config.toml
d_model = 512
n_kv_head = 8
vocab_size = 32000
norm_place = "pre"
positions = "learned"
tie_embeddings = true
init = "normal"
lr_head = 0.00495
train_tokens = 517600000
steps = 7898
Each number is 128 + 24 x the weight over its row's rms, rounded and kept within 0 to 255. Layers, rows and columns count from 0. Numbers have three digits each. The size before them is the row's rms in percent of the matrix's.

# layer 2 MLP down (transposed), 2048x512, rms 0.085, rows 1018-1124, columns 448-511
098:145124134115137120131113129116174122073155106112124133139166096150138133159138150131136147119143105141150121148132145114122107112090138120149150106105101141068126110154124114125137093127137160
100:127084119146134091143167142133150137137139142129124099113138141126124150133158134147119119140171137099156151099138136136146126147134147142125133142152082094154146113107088128168156170166134108
095:110094129088180142127155159130119119129142118170119088102144098102120116085155159127174148136157176157127121133110184130109143129142143122129110116128133165137121105130098136161140087148115163
089:143122121091119163121120143111121146123120156119113165146113146145085119132121139089097133140157085108153101118150105132124132138153150106108138108130125126098094131162147134116116099135110088
101:140097143109122114121120134085117098134094093107115125125120107138170152148101173129204108130134078127113102098145138161106154140113084161127123120129160115137123180126100104084123145135149125
103:158142135100135133116187132135103119101124128118158096150153117067149122107136144137148140138142167161164135091137108087119135128155162136085053121106088112175141141099123132180136156147118135
090:117106109132147123122128089148126128116119110139087128093129101169116141106102091136118150116149180155133144133117135148129136145120126126151064083089096124110146156141131094150123133140129142
089:114139143125121141097177141071082132128068147133154112128122136113126121165093130117111109093119117120122140136116119121142115144130142133130120166111108135101133138170160164132136175142123142
102:101100162184118124150131100163121144079135147151161155118104121122149132157169132081156096148139138129109148159142141078099124119128156147133160136122170171134115123082181105132175137138117102
103:175135108121131141096148115110133144147115116137105098116148146143099097169156111122141141122117136128122109131124142108094109119122108123174105121118158096128105173153129171121156173118122099
098:157098136127093134160136128158117131122135103098086093140159125099114158131089138095132103134123158121152148150139183087111155159136109127114130100112140101178092100153153082132127116100160153
101:149135140121148104139117141172133079147102130089089117126108099113148132124123134147084125135156123137161122125139077093157130135109104104109118144118105106152129115125140123101073131121104126
093:129169131124130173143118145124144137154146114145143184134132094161156145176137184163114125165146107129142111150131124122131114113129141136121143138140128157105055081118088119112123145133107093
103:117125140093116118089055090153170099110138135156116116124131103185085171104112099119100059116159147136094178098096112113144127105108111147092155129137148125141109111150104160117107164154162119
099:113142099153161098153109144120115121142159107141150091159162115113121149141114094148152117131142076129135106154139098098103120114126096137135117132131081173135111146105157122156171139149127138
097:139102101123096103082103130089167087115134108157110105143097142116115128106128140128122079149160186151114136125094126149110132120105146121140143132133133115146112143150149105176108124098139148
097:147114119085106150128138161119143109152124128080109145142116146146096160137189135168134137144131088114145141128148173118138158167128129135106134112139117129126175146122136127164158112144125134
115:108086079117156134112136123139144110156116131113091118119128142147100112196123143130147129127142134101183106119120101118112164122114154153086130116120117107126143075102083123158061088102157160
093:135138140131165117137152109085110145089155130121136124134105093083155150171101082111122116106149129173125117131158094142140156159124149178114149144132128114109129136120143126147152166126115113
107:089123111115119090118181113171096133122164150078116135134122124149099144087130112101135173084112132117095138136145131128107154138140110114144108127123123141121156163132100140115112118198106085
095:185099157146150152138134173093171108183115095140120129143148142128065192160115112085127094146114116144114138106112104079144133116111108093125133085099172156116131118159134116099143148117120139
099:169178113171127123156114137162142166167148115124127168118137112127142133163155115139108145101122086071138110107124150086151106140102106139143144132179122080160136113106127102158139144109153098
097:131168122094108105120134107144132121144116153117128103111106126108115106159149125119139107157152109118136097106093138145133098085128127139085075103131101141168149123129112100138082172172127135
104:070134156116155187112141114109124173108117143147110076095122130118101121142131147150116104153089139117134124103148153080142158115149107124098153153148119127102149124151144110123107107117114104
111:099122155165192163129106171174111101111125133103120113119097121129136138133109131125110138093120098146147082102138143095118153109188141131125080141169126128136085121127129129148134157150113141
117:122133148075111098143115161089149133079136142125144141148154102107124123132126091098109105189108158137099146173112138153151158088146150137090123124145118147123104148133091095110163133111147149
093:137127138109093140110113096121143105141147081127175118103140121131143140107135097103101163145081144142143069143123140135120119098126155159136143128097115125136147100180151128185152099132127134
098:165134092138150121105138160117162152127095113136131130173153114110116102096139124149114107112126156193119111179144176141123112135108122167116128149137121120137108120139120133150112111122130139
105:101136128101169111122153146073142132104115118151134155127132148148121090141140138109110132160146145097141139144145127137127082117103150201118123136143158141106095147115101134118173090146124126
100:135159087136128145160152103150157105133137107065132124128135168130118149085112122105135099132166138162145138110158144120142146119148097152153187118113106145122128134152106138118112146151138070
115:109107100110139117184081114126163121135148120116151147099148101138122185147144072147128133122135092062111118120168152108176144158128139054104142145164170091096174117115121131154159098112146133
098:131155162127139152138125063153136101108104154108113128116144163163112128129160135149114120078105140118135108146113121082103166129119160120160157130141117124123089116097103125101134158138096177
107:137130155144146139103117134085140148128114144079092113088138092122115142115083135144123135120077133100121170127142134082152119106100141178094098146119115156088120097137101113143125136092124157
092:148119109082136107170109125121142082168103111144123086099137121175152136157092145134176152120108124143141115065128119119076123115116126134076089140137088119099154171053122110069162164129161141
102:103104146125139130132126122152157115158151101103075153125129145139100125104146122112105148119128081138101164090146093132104141128131120143128185142153078104132099118116122142174141128134108060
098:187112134126146091125111112148113113109073121133124165117139115107114118106159165108119104119116128141148172169084136087149158191118106109108128102144103123117135116124152133117167106104133148
110:138074146120112090170140180161144107202136166147102094140123104125090129115104076094106131143150120168111127173119108104125095111156119116136103146147141084163084131156119138135099120145106087
098:104135154131109127155104127072128159094153128126079111140140140152080094120148152120130140141123162085132141116140114156093114112137107128173137126152132124144127158142092159149157083073130092
105:107098142137147185075165101100108111124117125075104099131116109138089108090160147158111101133122073122175097161155100113113149127120131087137150148132117105125118122142150140108148163146138171
100:122149115098154183123145091168112123106100131104111149105119146127141104084132115141107105120121116113086091134156130111113113112122119121145150104139088149124143097169128095104163126152145125
105:104129124131148084118155129107096092117101106117169140163089150104106114074117142115099077135111140103108134140150141111137178143105146141133115131137134139135140100101127088155160120128121160
095:138149128128109105156109108145130112110135139090138089120130111102150128142159104081103101166140156094130104084093134166144156130114067140115161164117108074082115087140102175173113146187125142
101:092121108125157176125100091108108129153123123137122142082094162146100139110078114200123094158110116128097127130167145188126153151119131144136135130148124136114096149135124134133099148123109122
132:093143104106146106151127134132115134134142113111149099132124109125114106132188130123096123148110124158086117174115109156154153150153128116145145155096147124157139136091097086162153129131126163
106:144175111160155093160118131150093109203140151132127101058138110120165116107139126121144143155158127098127143112122126110117138122138168113095107129137142129119119111139142138102151119147153095
092:135099117182095110109146137151137115122103122135130117172069095122121131146126106145110192130158118145113140086164115134155139140089114083161165131093134096137151109121126137122144139125138144
098:155131147130156124068091148115115117148092153135109100155111130126123115104140128130154096089134112129105122172131103138116163148130117060143126157170145145131159113117120106106092150132141177
108:109108112108109142092137121129157114121159133107159113095104153119116129143123136161158132128113128118075084159189151148165149115192122147110136084128147109112121101139134096118136120118091110
098:138158098137105115135156139127107162093097130101115145127114134105136144177112160102102138130152113115052104083099190152109166102160126146147108132100152143070151146127118122150123122155097151
106:180116133110139142105137141080081088156083154125107102115151111138149120160138115115148136198143150100142111088123141189149086124099110116145126164123129167160152126107089134125131107137124141
105:165185154128086114116147136145135132151139159128166091101113142150125131108152114111136166115160110088108069156130141175155124139136130115160156106109077141094171137083143146106166144161097125
100:106111170117110138110121135113135119121153128189135125141135123141092130141126131168150051115122126116119173167121114076139146204098145129126119124152106102139141122125106161112128108097133146
099:162172099159098054127106109108117128123111145145126119171121124164133129148141079099146168124137125129135113122111143139116100135109166125142114121119117097125141121115136146167077134138118160
103:142146137115121120132098127093158167109107135164107108139128089140118131167136141095088142082102146143140110137098099087129128137108100075099148113180166137101120132138103184181163140159158146
101:127145140159123102089141125097153148156096097156138157113133135116112114143105152179140163138142147091133192185141121110120159115122161116138112123147066091160134075133127148137112118123151156
101:159077126105152151148123142100173117128090152156188159111100139137150125166064130156140108108120127169135077098136115144095104104091122134126128108131103106123089154158129120132129091118117105
107:160123122125117145121131102130091130135157109105101118070102100100128101117071091140113126124130107147087126148119154123138147134153101132136138135093156156097118137141135087154145131122155184
096:122118135146123091130124134134132138112145105132138117109126178145096126117129153134136172116117161130143088112127111106124156136115117148147106126106109137077137166175123097141096132125136139
099:134151114153117153123119120168107118132145099156137157126143138118156154183149119185131101147073134133164098158095130095137126149140139083065152166145116145131160086158113130139118088142108110
098:116118148116174147119134148105129142147108145130131076153146134085144088105140099122135131136107142079113117129119104077146123142152141126106126163136144128145115141073174112107114108168133148
108:144123110111186135125149145088111139087120114135127086170074145092138156139110180148138115126140134146092125131146120111147127151140129145143148123152145111119137149145088145113088142107150149
102:108128132168129137146141095127098162099135153100102082107103103113140115147122169121158137146133161160129142114130122120129127116126115112094117162134105136137120109118095129101108135143137141
099:102109131073153081124085142142121117119125179136102078163135105108085110117123157114143130134092078152105107133134120169112122129140165110153103138112127149103162114110147135112146161108142127
096:111125157141087133153078148118167121088111117106113147138160068152120146117108132111127108105126108112110133089113133106143132104123153110108139133144129121154152157082138191128129142115115124
106:119130125142139149108158120115142130131140144125138146148152122122118143183132093128147148115080110172121173132102133156143130121094117100079121160147160109179108120122128152127126142116117147
102:117133160174139106131132120146139125135131148078118110126150119130147103119150108107089150136176135098145153108167159090172070156087130148141131119167134137121127161119107164123118172126155151
103:121114133140144142127096125130120092164129085151123173113154140110124084114109147167139140085125114102122121127109097146173111122088129146131143149120118174139123120082135103141122131126156150
105:127118112129117117116079104127135101074138129141123119121078102129066128156098123128118138129150117147173114112127158116121114104147159144122116141204145069170174147104091148146123143120119116
103:148119109134119126121140143126125095132176138122109127137144195087093101108129113108128142159138162095155121157067086134098142134158135151142092098101143114142167112122100087149117134103139136
096:166115115162120137134181122114065173142136163137113127102175127124105155143134149157076157123073115130072138183133136116091107141149142109139101129128133110160109137163092125106125112114140080
105:123128114127115138120157161104158108112085112147097131181166123101140106133137118153132125138152143087105127143159094162131143123139101144145116126141136097141111112111118140075132137164148126
091:121138114104171122136131110153098121109096146126138115128117084132112142119095145141121131140157145133120109130183113154130121128107145116124075155140163088154130122087151126072110137127117104
091:127117142104153092110147174145135112106112153154138078155127122166143137152105172135156109131120140130157143105116132128121143129137106132131122157138134148149109137126108107115118091091134112
095:091139111097109155123194128105119089130137113181185164142194168106127122134112112123164104121102156165135124133142116177113159121140125136141104143100158125117129153129119103129095107108102139
106:076109101117070120123136118096120149103129160106086181170147127150077120164123149114143126150127091092118103108156128080122136086070119117142108133145105141136144125080124154146100147176119092
101:117062071133115148126122131136111133131089104122149128136130145090109122168137143174136143129128155107157111155119141112129163147120169119131108149133132117129104124120120123161118131147118093
100:106135144141142117111088133116132156120138144133081143124137131148109160132160112127100122099132084109171100147138089116142140165150136155125138159088178141150157094122147121156124138152127172
103:123087102085111114100160113095120096098127096145156095124142101098136106102100084169150095134127137156093114132110109105156080130146129136132122150120155142162121168134140145148125138124152164
101:115119131161126087133126154131173128121141094121136194114175154138188167157116124128137147115134107117150124135137117084135119123132094138149110095144087141138129116178149119108130136180091131
095:097154083125084161153145118117138102145118145081148116155176167111084168119077107153131078117144148124132127149055130141103101135137152127133141133148130107134125110152155103132108107138125119
104:141114142105127126111110117073102121115126126163127138131060105175169106161155112101126144106094116147087144095119168119124150100162100143119113180137130182143109141144084163126124150101108119
094:093129101114101117167147124131165106165132162127115124137072114152151138100120128086159157107135151111112132103092153094111137112114143133139106116129148103115128158132143135116093099116130114
123:147064122107150143077098067141118126146143104126119134106141147111141161080098163166125144090136119136168137115086092092176134133093131129150101135178129067134120111121156145135124112142136123
117:142137138088160154128200121132146155112163145117124079128082133098139134125154145145133127088169071143083102150124113135145129148135138148104147148165105106168141140136135093187156144157117126
095:178164118129150131145153166111079131139118121123116138132116128162175069132106133110135141171098140130119157179089105085176149136122119150120114108115122128082156111137130104146100134106088116
100:122087117126120119136125114172126097138131093108141130116095152116099100121105123122065117122153140120091155133088113105179114152149135128129112136114117106125122155109131129118098141110093138
088:153145092138154132138105107112127114152124164098088087111137176151134138117102157157091136124117126091140145094105117143139152102099132125120176097150163143086119113123143101089086166124141113
103:142173125130175162141135125106123134149122130106137152126147107143109090092102185175113142101167069131143119172148143116129146148177151133145095091117129168139121140105134116168096110132114132
092:180103093120109148136111109149170136087111136141115134107162113108120162151077140158165105109138155137167107125132126152141177118134127115131114126144117122138131116117145122122112111107113083
098:112131117135153173131159090124096129121071127081159125119158136111136108098117130102091144147128148133105141139159128111161110145121147150114165120091152150127149159127150092152136111125147140
098:112134107143138099125157116123080145155108169118118116126159139161076109192140123135182103094157140118173169135165123129086076142121140127126124102179146123113112144163163100114178157131141126
103:125107116160134147096119109125115113171156138141120164111107128156128124143099158126137101109138124132141130149188119136120135131157172130174166121139179156102140113083119138113126157189132144
094:102157140084149138110138151109184142156154118111143118145113118112119098150149124127133121203130134158109093128139100121101099137128176158135120124165128133091106148111108114144187119177126147
110:144119158155165123150137124111147140131103149078108115144123126093141135136094138137121131115086118178121129099090102142146094140169184156106103106148097114147121135121126139131117151107119154
094:137130116151130148123109158140169117157095092121122165111116139149136118135119155137124099136128113156171099127140126106101150143168136135132134146129125107104140143128094133128145101096120129
092:133151103117139121116132079142158118145147133135128144111158130121157181107144129120113080134119137093157096123095141150168108126131137142118092130148099136068163145134156131115145166128145163
105:101135119155110162114120090171114146097159083110130149106125100129108124125170088145101143100120131131107168119090152110102093092099113101095156112122153125154121153142154143131132112164127110
109:143104147153122100161157137136122148186105171138106144085133117120139116133165134144125106126117100098147112150125161123150152117126146097122130075151143104109147138110147089124050079128130120
087:154103099150133100108099113088131113148113095137156080079157105126118141120119091132150113105103142110089144138130161151107152146152103051165137165163087119152151100120126132133133148142169129
100:146112153130104144100130109122116164119118105078117101102134141169135171107172098141131164151132107137123120091094135145135136115121083115105113085130114131099118122121131095138155132146123096
101:157132102161080089134124108151155139131146109129132148123150185133092111226137114145095177121138148128104149126119157110142148136117106102116118109151136154067150126113126168107132091093158128
097:141122128110138158157124111139107175091146128141132077089132191140150142150096142097154119130145090156106137148102092149135152148120144117073164128114120158164156120114074107137113088073115091
103:147133122125077165094097123104147140119133134116115098133139108171094145083107101130135157127118116136153135085126096115134130152154119151106091156114128115132147104101104123175134132105101082
096:119125087147089118113150149128106086152154101100131117113106136134126144153122120117098135099130139107196145118106139098132107118101111130124104085168099124140153116146144169078140125107116092
104:145092162128134097099167156136104112130160141175120105118089182078178109101122110106120151160137124174116110125088133070113139125130167103124101120174156110168132146138082098137140120168096108
099:099120167113131144159139150108106143119115171109113106122148116124141128111162180131086103116141130158088127053137117159086109141147162152119127149137136146153140138167129155092147130125140106
104:106151128135122127160107136156137161108124118119144157078116153139129145142123129159138142156133089152138113179110123121113145172126093150102112140086130143183116168111162094154117133154113210
# layer 2 MLP up, 2048x512, rms 0.0876, rows 1019-1125, columns 448-511
081:172117134106131154139160117093124094120106149108164147145133117131135121108132112116124130110135127167132129094130138117181155135112162141093099122103116133136128172146160152153132118153129117
098:106094091149150092095122110125108131097119137136134093124163117129146127126122108130152165139116135106115114147120156066080145097085107116162143119120094144160166147151126121167157128120113157
094:155157135158111147114155127125094140167159093134130112178111135112115097097103163105140159113093112157128123106147130139130122125106135103142149126158166116119121148129136105162140142110116153
109:105147145106123088129135136162138164120111149133152160119134125134120148126130122115154113091119119148116131200099139159119131165134135108151132161113094125148148149177152079104150151093103141
100:094123152046149125145169120118094137097168152122138141121071146111143175171104102091170085104151130156108149142101137123114182124112104120121156159109093156145107128141091146151131121133075158
085:143166092123148149085172120132109134099091124115102165147157167149180166094152124101143131156158129144121152153151141146118151121124139137121122102080114111131166141131158125129143145148142122
080:125116118172124153101165110135092138189108136127094108139124131152132122122088130113155139138141119116114175110135167117101139152119110126119090131127132154151091097113091107105127139104145162
106:117147096149102154136075138124087128113149126138106133093122123158154102120179132092121111122125106162107122167126089150118151154161096115178143149170139141167129106110088084150145161113146145
095:153125120157135109131116087147120198151154107134162144140118090099113077155168139144165114133141123106087155116096081108119157121101108118152158177161145124113144138118104163145128101120153115
101:076126113127136120109138102097093104131124155142164123108128162131167136149124068122100112113116121079165148123090137137120141126115122088115166118158129121095150127158125164157151138146131160
119:118158108138137165160170171091149142150132128105164139140136150103131107107155133094119135146123111106154105150125178156126128139123122114164124164117132151179116141124156168127159125161139182
093:101101067103114149169135162103123116140109104128113174092119110180130125124112105153126123163110108102110153139130162137090126096182122155074122091120086107122073146160169174082123138159093134
105:130119163087108153075170088136124133093160080156118160120150140134166115079129097128109137140150118142169156128119175113122081142185091101155127138119123160153128123148132124109123114128115132
086:135166137117115143176117119116176131098106106092129119120164094151134131127101146127140162131095145118125145109134141076127154103119101135076158164123094128121142154167133151139129152123149152
101:109111119121143124135134103150094132141166182084114135161130127101104118097095150117172096148130075155135153159097069133160106110112143160118156144130127106101145132127156153136159151131104154
100:112104128158108118121162142135119155133188089090123140101106145143173105121146124130141158127143079112135085159159136126130097165130134141115137160128140096141132122129113138091120141123129134
124:119122174107133107091113128120120083117128138109118141120135129114157105138119114089095134127135123132082139121117140166140120158141109093125129109114135127114127127161179162108161193105092089
081:131125125118145152073133126072123106154095152124098144138138137179113127157123099140134135129135132139158114158143143119157136163134139163162149140120080120154136127157142141106100152160108154
096:152101129095165148146147131120139136192096139116142128111107118136199145133124092109087130085118122160150094148155131093137133108117104128102160124182152127142122149118113130084116143123112128
093:152134121131104166083085140095158111130128118112074125131165140110077092151086101139149112115100103077115139118119131123116118101114110119138101083132149117097134136111129128138117139133162140
094:129140116123151133141151099127139102140133063124109177092173142136151103117113121098097120126131070133115113141124168116128125147100142117152101170097168097138144130123117108149129106121169097
103:110103126157121159107124136173166159169159094127126172120136096115091158148139084133164146163114110125124124119174175089104137128132119142127123123129171107120118135140157098113093105147086085
090:144139133142156119145125159110096119092121166090152155164183136114139161125153130194089166105123139113108107137129150115142138085171145107122163145089136127110142095118135144100111096179125085
112:160141143131106140108125068111121160118114098129158096126162145122125131135121159138107102136152087123125133143160148139104111109132140099102065083146176128110101112177146122115132149164166103
105:125099140093119126123121101113114146142126146122136171116115122108178080114110103147127112130147154100142097113155130141149138080130141137119133136117157067118147120146105128129147165136108095
079:162116148123078106124112126139136114099119129140120107137099153084120132146072137122116129144097149157116113102122116133127114115131125138127173115111140099122126139103195084107166111095173140
091:130119134197087129109136187149097128142136100130129122113141096157137173139100125112134111158108116144162113102154124121135130090101096118103122121096135122089093133132073116168111099130092143
096:107096150155101082133102128142145143118124103154164164146113126125131162131134115112136123146136114140140168151131131119145107189129116114086141168153156064151153106157139143159113116165165127
103:136153110122108112127105116102166122117121116113128149143113140169129172104102150119137131106131131173147153115131135142151104126160140115147135108139078139148145146137097195139107121120111119
105:099137110171177133173073114167102140127103142131151101143127088143133161161097121172115083137154111132110118118140155144115141140099080101147154125161181129133120111127158096133100148130111139
091:120112148135143106143112085097129114136135145153140133129083105165119124154127100119159166132157117137102148130138152146128122089136105146135138142099162141121092146116092153135109139112142120
104:137093121135124080162130098150113110084156174162125098139104133109142129135123152146103114112075138137090123094110123192088096136139146096136149094153160135151137144195111109149131156147151139
090:157125159156136127148095150129134137087133110097091154115165102155124136124105145098117147122120136076137164124131162127129159137135144131124110140157117127147138157140121150095131119157183164
100:173132161094127109122120137158088153090098136101163118120076131116125182144132134130160109129177139120153157156121115128142139138142144180126127098098110135102111094119164101130128103106150133
092:133183164152131140088123123117113089111106112128124109179149161099105074152139131099167094130113104113142112085123144070103144086089139100096117114164078087119131156114077125181117125154135158
127:120117106112178182083140122137120119127144120139090144125106118091149144146147141139152115143147113119114171105084126099136134161152108088090100158119119165125138098109159117140165137135139124
092:144129102173148127150143113109104125118106128140124076107110119093115166147135127189137153111097143154108126144138087159141146144102126076108078148142126134111140113127154129131173127127099139
096:075102139121120148132160149146129110162157102135132132153148103130116134123131103107132177161119127094116129117158129148148109111136116101113107117151098131152122122086144120144097188119126165
101:120094122135189129143158121150096131143115171120134145144134141125093181126135096107138125098104137093128144130151110164112132114121115137127117160102157130097116111151108128128105126160079151
111:113101149110091139124136077113155102136110151121134110137100110132166128116129142142133139130099117106150113102147121132098119099105120113157113145139134145126131146115103121116182131135093084
080:096112157148085138166118135111110105145139145124121135142194060138127144149125129170183125180111137120148140118121128088108145089141112136113163109132093110102112123136113115155123103156111170
098:123106075101136133115136101149152145128138127176118117114087171151117108119136115094129123139133124133134196121117128114092098128162110173140118164146125124116140141160130160096128082158122138
140:173162114134128110126148095163106164125106141118110116106127113132142109185134114101154156113169153101091127142146124183144137110117132150102108104112151092196151108098102096182096151139115134
105:108096117131102123070174140095129110094180132169096158169110147139132155160128136107147106120165122114113175136146155174136137090130088135115163145146130112088144116100111135135138119102123148
091:164119110162130123151100152122126173072148099133154134141102129123107125117157094127092114130143118137097100116139125161129075105176104126134146133172121162134088142128127138128129154101146195
110:130096142173152147146061129147132160156157096151112113136154089124138159103154175161125065086146130168059093098175125156104112142085115083129113134137099131139071139124140158125109140129130120
118:146156100124116171113124139150140149078162144166105135125134129096135128124142145107158081109135133171147143163135137086159138115154160159138104141127125081135114135140117133149134114139116127
102:115174110071120112142110165123157116134109178185136119134147113107115134115148145117114165126075115136147121130143135102143157159128135160152158138185167129183183106111121124120129162162125122
099:113109163107136181105131100082136109151099085120121161161154129227151129136100106084145106158111118164174137106135114125137145166081095136122135125146099109128148120149105128168123151139144162
105:150131119120088116123143077104109151143160054124103181151098157165172116120135118118129123133136086144120134126087094125123078078103139136134052174113114121122118161107096136099129108145123162
097:144092139135122129085100162151137135129159134127109129147112123121115104128108155113134085146129177140123149114144129113154131082125099120130105114108126131169122130130141155143135132132094131
104:125098101108165156130134087121111143156129129157121119087142155154136122099136125111125095175122139144096152087121131135169157082184091145090133150126150143141158121148144139105136111117088075
097:140117128148114143154108123102132105147136142099095133089113109124106131136147164129144121100106147114133114127104102135167118097105138136132130127105118150104106140103151150161114114136134080
106:126160108115165106137103121133104114150106131130128128123137108130112102147088158124103115129121055117138163103102090152094173146093148127115144117123162142177127100127145117187164147138131095
095:123123144151164149121147164138166120114148144129076119137138088069107135092138128177123108170175128134110143105132129144112164120134150118148114136150061132162148119156152151174135185145164124
116:154120170100126150155123108068144153132111170158141129109087127106110097143112115120095116118141129107128133143142123125150128131119133095139120142110089139120158125152170129155147127125154155
094:112113135139154146116171143135127121135089114083137164115142106094169179125128110129133127148132115113127131139111129119130145174135104168110111142142132135131131118149127097161171145093161132
103:122151138128126103167146110103130138134144101181123125147138090109137161158095120142124137093122118105120128137143135090125168131110118135114147139160124123119138096095129103137120138150200144
093:116137132119153076157145138103113109115137137106099146150160135163095143112126076141124118127069115134133135099165168085152130097099132148153117187109117108138137135092142134105114119152174089
115:094125169097118117161125156149146149157096092102135074128112159152134116152139154106119140145114139106120138108154104157130163151140113116177133102137113109165097149116136071109132137133111167
109:100117106113091157148146122119122150102176108124096143119140100125127077112141105165116131169127107127128154116127145161131123100122117104145115077188124151063114157151129132140139130117104154
107:136135161174117117111134145132089150131147143067133105133122123126146094129076131112144113136151141135137120170139118106167132091130163162110119113124115098107113058135084127165115145119130132
107:131115122133099172118126152139116073151118100089095101114170127124135136146154124136159117155140080151122099120089142123147124126116180075108130125102129155119110121133101143130155140146111146
096:105088143158147136150130172113135125132170132094155127152131140168158111140136116107123092131096155151132172134129123124118135150153150158102081130131116151174126082147123071118108165123111117
099:161129153123114103118153085159118116115122129160126138113144148097123136130108137132086094050147097093100114150142169119143127115078142141093159119112133147074144098119123109131139127139119143
103:123141125137158119133139134081156122155139127160106166097168151120133169128132126092138116130088120139095151123096133139111122119143123105157099100166103173130138151153147114131155190134142123
108:118140121147107069109141122121125104154114130180124159124113165125173130113151071159096090095136125119107115178132137146124095112094117146140058106132135176107139066128120124131153107103151095
094:124150130158139137136178127130117130093106178089105166135118104146120150173128107127167090116110118063128152112153121104171120113130097098086139135106126128118110120147148146083125116136122108
105:100151106138096153079133154088167135094145097156146155101084139127107140137156123126124128114137136128174147119110131120106144125183180131125065120187111124141106103128105143137167134120119134
114:105131087142079130145127156060144159123133129163120147129139129124146095151106143112147126091129118116104102094143113152149124124144125121161138108150103078094121157124102129151135159125120117
109:158133162148112116122132124121118127142121117132122124112118143121150121074155096134183160134127107167127121138127133134126131115096127108138160116129116111099119155107120131159197138124124150
098:124157169117108128126109109130137149113104141154100099170163125137144128149140151118120178101097163143132085169152144114138123135118146127106127148143161102152148090121122144164123121157128079
098:099150072102093051127130112111120115116096096126101130121163126103074159179140122102100143143174126095099123098144122114111164122143146173137104133129148095138107117127143134109110130124144151
116:119123095152085116120124127097131121115145115136139169137159082127127087130102118110119131087129094149110150137130132131089142140131147098106168117149163127135119113096167163099125124126081153
107:112110137079132132146144156100106173110157143181103153147102120161123122107099117136126131133147118141145106108109126118136132148134118181130145132126166145117118135137155135094157086179119121
090:121175138111137172128092146151116161104127123127147141137107138134136136176143138123138093145115102102139124161125139186101069114099125102140127142155100141154098137108142105112137120174141153
100:146132175143116154107118097127128147120115094145133116108171150140163124135142127132137111096112145115068130133135126154112108110148100140107149136123134120132141126137125150097102156163120129
083:139144162114108155113130118115153094116111120127062125137137129100141117122131115133119167166127115139122132091117089191157141153130149117101134079135096156096127129140136120090102155130164109
096:131114108171127141137126168121145152148111114158129091109153105144120136139113098140130146172122094144152127142128111116129130133127115177151145144134122116119130134141152176127121103120127124
100:108155120133078073182120156084107101166095142152145158110157110156141085109141103182136124143130105116123128103072102127125153124116138132102150162072101153119131085161122132135146106162193098
092:100143128112131127130098108077156172124106151143121140088177168114098111110148103132132151076125119113155126059094139132117146104135139083102114151099142147121121112118111131139137091122147120
127:137141097102140142137148130091146177137105155180173118099153117126130175121152144128144104134086101133105124154160143069155136135122168129075132143121106148176138128124112119126129129163080121
129:138128141135136162108172102116111136141163121141175111122103131122163170148131144106140132084102128132100107142136146091167163152140117133127135146113146091105114141134134131118113149099101157
079:127121121144161129106145135129120155131136131151117124165152118136110082120120128092187086145139156127104154097100154092119107123086136109187148139116110109135114125138145136115199144118114133
102:172129157115099135113140101089127101146120111128112152116139148143156113171130147197110129137090095107141139152096097133115130148150129080154096133132096090175158171140130139135110104165141085
087:134120121140139101177141171085135096152123100108111114194130106101127118076104089137157109092082108159116170144128112102112136086134108127135121144124123156153157143129153163116108105102143138
108:153143109152105168130144121158114126153160051106130142155091128148172149123141105152097109098112137140136131122122133111140108131144184111172147127148157160163111194147134107164138109138075123
079:139101110142114112125112123177140118138091090129128103137127123115131149135141118179090089167129119085162119111120117168106104076115107112116120095132156114086134087154160157137144108148114094
112:117135155073144111119135110144131131112099113172119124135119115135118100146162123096135140120146156115145117163101161119122142129114128091124120130127133145110164146141137110164134094148133086
094:111163052190122151112131115115125123136165127158090170146128083091121124127139117105121099150129153095109116116139133132122145137153119124131148104183195131145124148130173161142141142142117136
096:151143158116146099144160152118137142152170158115160129123139112164121135196149139137136165109123107124111157112140142127140123117122072098137105152150141124173128148077108105123113121141058141
080:114142085091111131107150153157080120113125153100129082093142093089104091139155130125189125110166148118101131149107145153172172111109130089126100120123114151127095120169119141099151115145132116
111:133160120090059132113119129164099120061121098106155121136120122152109125126118091144153113153124128127115154095145102134113146142131157110095089111125103153127121148110129128153081128160157158
089:151123106153160087156120095114129173117158166127142143138121058131120151162148127155133111105126164140090104121119118164079110128123114115082130087155137137166110151142121115104107147150140176
096:142132127140087097114155100093122197128180109110110140143135129124128118128089137097101119117125152120130136103123152106178120108113129056145128143165106165156110104089138165093170177146121122
117:101150161139135133109112141104141173077115171126118117102134143130112148124125139151132119128111141137121173121121117132144208116122128133143136194092121140123143087109127130124159108133109106
108:126118149121115145147096119153144155117134106148076099154167140122066150145108117112147126115122122117128141163114122125135166093128137125162118105157087134115146125162172093136089133158151108
096:120145120145115144140154100119079148117170170153153140132115138124151147151115143128138159098184103063168095126124105111153123136086167154121104091130138150103107130149111099149121086115130131
106:090178146102112136093117139136151122166121128158103141078118139102110061137135112108092127106168140144098149128115154115134130119135152166173115090153158112100137116116086127133165132094161106
096:114122131139148124122130135127104164130127114151132130145156115112133117109101164140142111122117127172093138159147180161101152137115122148123116187146125121155142092148146101125136083142096103
090:121105142129144172111181144096117129103095093116136117101161153142143189144134156123104114117145111162104094155093134103141137129124139098092140123158139124124108097131119129158096111092119121
100:109121115112137135134092109137159085107126149110135160123184128139132161142125109134150090137141112147169125138111173129120136115112149145173117104141131121129104138160112144114143156148135126
108:112133142099129131152120094132104157150122110152127125135084130172138144115111109103157129150136164120099096144088137138142116159148106129133123130113118164098118092092094099135164157141135126
096:117143120158129156117150135115153151114142133113131132129114109125136123139122129117120098112124134115079109174101152150152148111109127108119148087159102134110164125132109126148147121123099136
096:151206111102093119121132153146120141102141140143134078115143143141134107130115112117153153125140134121118081118138115142114089119181110117166138156167130155096167105106133169144122165139134145
096:085193140146108146102102122129122153121130111148130080141125112127088125097127097184184121141161138105158171143125141138137138153108110135123130090095149134130134130132130131138188132127132127
091:144112176123170135118149099137099146152129130166104173125124177119107135097087131109129139160172129137132147132122137164131135072142167134154099113139128113124147137168087130100106135159137081